Weights of a small GPT-style language model, trained from scratch on English Wikipedia: 459M tokens.
Each number is 128 + 32 x the weight over the matrix's rms, rounded and kept within 0 to 255. Layers, rows and columns count from 0.

# layer 2 MLP down (transposed), 768x192, rms 0.215, rows 307-328, columns 0-47
[[123 116 114 111 157 132 137 104  89 124 131  89 103 143 147 118 139 129 134  92 127 120 128 126 108 145 138 142 119 135 113 125 105 107 135 115 160 138 118 159  99 134 150 134 112 129 134 120]
 [104 162 122 138 146 123  76 153 107 113 130 114 142 129 152 101  98 110 129  90 128 148 116 109 160 123  84 104 171 146 100 141 166 116 107 117 181 152 160  74 176 158  85 171 103 145 117 104]
 [120 121 136 130 152 179 134 146 161 139 197 134 137 131  78 113 177 110 159 130 106  80 118 103 162 105  99  94  70 185 180 132 143 173 111 115 129 141 165 127 121 105 181 129 114  99 107  81]
 [ 94 114  93 105 106 176 131 114 154 107 137 139 187 126  60  95 130 135  34 110 166 162 116  69 181 128 142 102 158 102 237 161 116 141 137 165  97  93 198 150 108 149 128 181  88 110 163 126]
 [ 66 156 145 117 150 141 135 123 133 108 104 136 126 115 205  70 134 159 109  83 119  94 106 158 123 108 132 128 102 137 133 191 100 141 117  71 174 117  76 134  90 162  73 108 170 168 102 122]
 [ 77  43 124 136 152 107 141 109 124 160 118  89 138 168  89 139  75 133 120 165 118 123 129 139 119 106 149 150 137 107 136 118 187 118 145 131 102 151 155 139 125 148 150  60 137 148 119 126]
 [161  79 172 126 118  81 153 132 165 109 118 129 105 175 130 167 185 102 125 118 142 122 100 137  98 116  65 136 106 132 142  97 131 123 174 155 108 143 174 121  81 103 155 110 126 177 139 201]
 [ 96  88  88 115 149 153 108  93 152 178 140  81 135 101 176 143  99 139 143 105 131 120 152 150 120  93 183 144 162 144 114 162 117 158  75 112 123 155 146 206 173 128  93 153 139 101 121  91]
 [ 52 156  79 184 143 136 200  66 160 114 114 164 143  87  89 121  95 115 114 112  87 135  73 148 139 132 139 133 124 142 128  96 112  87 131  80  49 150 117 152 109 130  85 127  77 136  51  84]
 [149 106 117 117  93 153 146 127 100 124 118 144 154 131 155 139 126  81 101 134 120 118 148  74 124 129 119 125 112 103 134  97  85 155 121 183 133 108 102 151 115  91 179 159 123 137 161 117]
 [177 149  91 202 119  79  83 102 140  98  53  93  96 149 198 101 153 133 150  91  77 123 141 143 102 145 154 103 170 122 136 144 189 193 207 182 183 164 172 118 125 161 155  91 122 150  93 133]
 [181  94 156 148 133 154 134 157 139  96  72 129 144  81 153 122 146 139 115  98 164  87 103 140 136  58 132 125  85  36 141 106  67 126 148 121  95  82 132 119 183  62 139 145 144 134 132 102]
 [115 156 141  87 125 131 164 129 159 168 118  88 100 176 123 102 131 163 114 140 112 148 128 173 118 143 109 146 159  54 104 118 170 189 124 168 156 171 105 155 121 169 115 130 148 143  88 127]
 [102 104 129 199 128 168 130 116 227 101 122  99 127 124 108 104 112 191 134 123 168 149 101 173 180  88 116  96 127 108  70 106 229 128  96 132 162 148 147 102 128  95  67 199 147 185 156 113]
 [116  98  84 102 118 151 108 158 109 131  86 144 126 102 169 131 139 125 160 141 114 100 161  96 157 106 113 128 194 130 141 113 128 137 126 181  68  89 156 136 146  92 143  97 194 118  89 165]
 [152 108 147 127 103  96 149 141 113  88 132 108 104 122 178 173  96  86 176 155 159 123 138 121 162 146 163 130 109 109 123  77 182  67  92 121  94 128 169 131 120  99 121 140  98 139  79 123]
 [130 101 196 102 137 109 131 111 133 103 134 162 131 169 139 114  72 118 103  81 134 142  93 117 127  91 155 110 133 155 147 180 112  94 123 135 139 126 119 156 122 124 165 148  99  94 164 160]
 [104 110 157 128 108 114 103 114 131  94  99 134 145 117 113 145  97 144  94 200 181 194 128 102 139  76 141 128 187 122  88 160 165 162 122 178  53 113 171 116  75 111 147 124 135 135  54 184]
 [165  96 145 119 104 172  97 118 138 128  72 138 141 162 188 125 171 108  90 147 150 142 150 177 138 105 182 180 117 149 140 127 163 131 162 105 144 187  76 135 157 142 126 130 175  80  82  81]
 [122 155 142 154 117 119  84  82  94 138 131 119  82 130 151 124  76 156 128 141 104  97 130 104  53 140 117 137  95 134 117  78 171 102 152 112  95 179 127 149 154 154 141 146 182 100 152 128]
 [115 106  95  96 183 147 113 156 106 139 168 166 102 180 136  74 128 111  98 106 150 153 171 189 127 130 164  87 108  68 113 119 126  97 139  94 162 135 141  76 153 166 128  71 150 101 120  57]
 [ 63 113  86 113 118 106 130 121 101 159 136 140 189  90  40 169 123 154 151 156 174 157 150 158 112  98 128 142 205 140 124 142 155 160 113 155 149 142 187 143 126 120  72 184 106 120 172 149]]
# layer 2 MLP gate, 768x192, rms 0.25, rows 308-328, columns 0-47
[[143 181 105 121 112  77  75 102 121 148 115 145  85 181 139 158 130 158 103 102 153 122  93 106 144 125 118 148  98 146 150 146 161  88 104 121 139  80 128 154 101 141 174 178  80 153 103 115]
 [132 110 129 107 138 100 168  61 103  96 128 115 141 169 122 104 141 102 161 156 172 115 119 100 128 224 167 137 122 162 114 102  74 145 106 107 151 150 123 125 133 132  62 139 146 125 136 101]
 [ 96 176 117 113 110 178  88 133 148 219 166 132 157 141 116 116 122 142 110  98 153 110  78 100  83 123 157 111 183  95 144 122 138 158  94 126 136  98 147 191 118 111 109 118 156  71 173 179]
 [144  85 100 121 123  77 105 157 143 170 131  86 153 132  77 129 139 118 200 193 176 186 167 133 131  89 140 120 139 132 120 133  80  80  81 185 116 170 155 125 181  98 151 145 176 100 206 161]
 [136  75 125 168 157 113 138 130  97 193 127  97 162 160 134 124 114 147 108 204 129 119 103 124  97 127 101 157 167  52 152 114 187 102 107 103  97 194 111 148 129 116 123  64 140 168 163 123]
 [148 116 126 157 152 105 122  80 115 110 115  96 177 151 124 199 123 116 113 130 124 141 109 141 115 120  52 145  78 150 126 138 126 110 149 179  90  93 127 174 114 146 123 168 133 135 166 131]
 [171 190  82 123 124 164 143 120 135 153 100 116 165 145  58  95 213 192  94 101 101 138 118 112 118 111 162 108 129 142 112  91  95 143 112 142 152 161 100 107 117 138 136 148 216 127 115 146]
 [132 141 118 116 114 143 120 118  98  91 124 139 173  92 162 117 173 126 148 197 153 117 167 200 121 172 128  85 117  81 135 121 149 194 115 155 136 140 131 160 132 107 120  82 163 142 163 162]
 [122  80  79 112 110 130 125 127 150 111 154  74 170 188 123  99 147 124 125 101 135 193 109 169 103 139 174 152 163 135 100 132 105 136 138 139 100 127 148 132 136 129 164 136 131 137  97 157]
 [128 176  70 125 210 136 135 140 168 135 101 133 139 116 186 118  82  94  95  84  95 146 111  93 175 145 114 129  91 127 121 159 131  85 162 109 184 125 100 152 154 170 171  90 154 151 154 131]
 [ 81 106 165 179 147 143 154 137 129  94  45 126  96 134 136 104 227 140 108 110 135  76  62  93  77  86 192 114 184  85 101 124 177 154 141 120 157  96 132 162 152 152 109 153 159 121  89  88]
 [120 117 125 106 142 101 135 133 150 123 101 127 111 121 120 146 130 122 115 125 126 140 127 122 120 161 127 121 150 109 131 128 117 127 127 123 121 124 140 153 140 131  92 124 143 143 137 124]
 [158 139 120 113 118 161 228  81 132 185 215 151 107 119 123  31 146  78 138 162 121 170 110  80 124 175  57 134 143  47 127 140 167 122 142 122 174 167  90 160 110 114  70 123 136 130 163  98]
 [117 128 177 151 157 118 149  93  94 175 143  63 145 172 160 186 101 171  91 112  89 162  53 157  20  78 101 101 140 149 159 114  94 127 156 153 112 121 164 105 102 116 107 118 104 111 144 186]
 [ 94 179 156 161  66 119 132 121  93 126 183 148 126 133 147 129  58 125 132 185 147 108 162 147 112 163 146 126 165  74  94 152  91  75 109 120  79  83 159 106 155 100 143  77  98 116  53  57]
 [114 143 150 121 158 169 112 102 132 145 156 173 133  87 140 142 141 132 104  47 130 126 106 119 149 127 139 177 127  75 151 155 111  70 120  68 132 138 112 121 110 126 226 108 113 122 136 104]
 [147 152 176 136 141 129  98 128 125 116 123  68 149 121 114 140 121  92 120 109 100 121 154 142 102 132 142 130 153 111 140  78 114 118 143 134  94  80 138 152 158  28 107 110 122 201 124 109]
 [ 82 144 103 123 149  94 152 149 138 154 167  99 135 138 152 145 101 138 125 152 105 167 115 151 138 107 111 113 143 163 130 158 113 135 100 172 147  81 107 100 115 127 150 124 139  80 118 105]
 [ 94 113 113 110 178 208 136  90  94 111  93 123  94 153 142 157 168 134  81 150 196  85 136 134  91 120 145 184 134 161 147 101 131 149 116 124 130  88 113 179 166 171 107 100 112 135 110 132]
 [124 163 134 136 126 132 145 106 181 150 139 128 160 142  80  67 115 102 142 167 116 152 148  61 148 166 104 111 133 101 111 146 147 124 102 131  87 128 150 108 138 150  68  98 118 135 156 152]
 [165 130 134  95 161  96 201 188 120 170 111 183  81 176 156 113 149  86  94 131 105  83 144 125 161 134  77 114 139 136 129  88 153 115 128 161 138 114  96 162 154 166  81 132  43 137 119  87]]
# layer 2 MLP up, 768x192, rms 0.252, rows 308-328, columns 0-47
[[116 150 107 113 148 107 160  87 121 135  69  57  63 110  87 177 113 104 150  80 122 103 114 152 144 141 138 157 106 140 116 151 111 114 118  78 163 175 107 145 181 182 113 151 125 180  66  98]
 [155 131 168 106 134 160  77 153  92 138 139 115 167  98 115 148 103 153 113 144 104  79 129 151 109  84 135 122 117 137 197 149 188 201 100 183 111  80 157 143 148 118 165 130 129 130  72 124]
 [141  68  53 169  86  92 122  93 147 122  69 148  90  52  98  27 117  88 155 161 160 113  67 174 160 181 120 148 112 166 174 183 113 109  97 101 111 152 127 169 160 141 141 119 139  87 110 114]
 [129 161 152 143 142 201 166 116 134 129 151 153 150 119 175  92 141 109 135 103 185 121 106  78 146 136 140 101 168 138  89 168 203 107 150 100 165  79  78 158 139 179 111 123 179 138  88 100]
 [125 101 133 116 148 147 168 152 126 153 159  89 161 170 156 151 136 116 109 128 102 158 103 145 159 121 123 142 132 107  97  85 141 118 162  67 122 131 147 118 122 159 143 125 119 154 126 135]
 [104 107 140 124 118 146 116 181 173  99 139 136 161 130 157  89 116  84 158 142 170 114 135 167  70 112 169 111 109 113 135 126 103 104 153  71 124 155 105 108 148 163 133 128  96  56  83 112]
 [100 129  82 109 143 161 117 176 111 121 124 139 121 172  59 100 106 173 123  87 161 170 146 182 124 121 157 127 121 143 128 158  78 124 125 107  83 145 129  99 100 128 159 170  97 161 150 178]
 [221 140 160 193 132  69  87 105 134 204 188 121  42 169  70 119 113 121 140  84 101 183 123 107  89 118 147 120 188  90 129 193 140  97 153 120 145 108  89 105 163 200 149 161 112 168 122 106]
 [108 104 148 116 117 130 173  99  83 125 144 126 245 125 105  88 147 135 123 128 130 172  82 117 119 150 174  93  99  86  97  96  77 167  94 205  74 163  83 191 176 102 169  78 154 152 132 166]
 [ 82 151  86 100 211 139 102 138 176 150 140 126 130 119 197 119 128  96 125  63 118  99 100  67 135 125  43 128  85 129 129 172 126 100 156 121 148 118 101 139 129 174 160 108 119 169 145 112]
 [129  68 111 170 140  67 125 125 108 101 121 134 116  98 144  79 162 163  72 202 152 157 175  58  93  87 119 137 109  87 103 110 149  38 167 122 172 104 126 110 185 171 112 140 161 153  93 150]
 [101 170  97 151  92 105  95 100 118 179 150 155 138 160 132 146 143 164  93 103  69 142 126 164 133 141 107 128 160  78  99 129 166 186 132 172 131 176  74 108 102 129 124  39 146  96  92  95]
 [145  84 164 178 123 164 144 118 132 110 133 181 191  95 174  67 108 131  95 173  84 162 152 145 151  99  69  54  89 131 107 115 209 206 122 128 139  97 121 114 125  89  59 110 100 187 182 160]
 [152 168 137 141 122 187 135 122 171 193  89  75  80  55 168  97 161 136 132 108 102 102 163 176  77  83 112  79 136 132 113 153 147 174 116 159 128 111 114 101 102  83 108 157 123 167 122 114]
 [112 149 174  53 223  69 120 108 169 140 161 129 103 136 127 118 161 121 124 100 123 166 137  95 131 102  89 118  94 140 100  89 136  94 154  97 103 161 110 142  71  90 138 128 127 187 212 165]
 [104 119 119 111 153 120 105 135 138 157 118 111 127 178 139 102 134  69 137 178 123 116 112 123  93  83  91 125 129 122  92  73 130 141 113 149 128 127  81 255 141 148  54 168 111  80  76 136]
 [150 143 108 136  98  98 187 108 169 106 148  87 165  71 124 106 161 122  92 107 134 142 125 116 128 142 175 130 119 155 202 123  76  96 124 177 102 143 134 128 164 104 155 153 147 161  67 114]
 [136 106 142  96 147 137 159 157 153  79 132  90  72  94 159 164 147 189  89 149 154 128 119  61 115  88 118 212 126 206 134 157 146  72 110 135 110  77 159  98 131 143  95 150 107 118  73 140]
 [ 96 130 145 143 153 108 159 131  87 169 122 138 153 115 155 157  98  82 137 147 144 149 167 119 153 146  98 123 129 147 148 101 167 119 144  91 155 115 133 132  96 143  94 132 121 130 159 102]
 [107  69 114 139 157 131 183  92  71 146 156  88 163 125 154 150 140  79 132  55 133 159 129 148 143 119 152 144  89  98  92 132 154 154 138 122  80 101 160 117 156 155 171 102 138 151 164 129]
 [143 124 147 120 100 116 156 126  81 173 115 144 144 132 126 159 149  89 125  76 141  97 174 100  40 111  73  70 126 136 151  91 131 196 148 171 137 158 115  89 170 146  75 182 109  96 132 149]]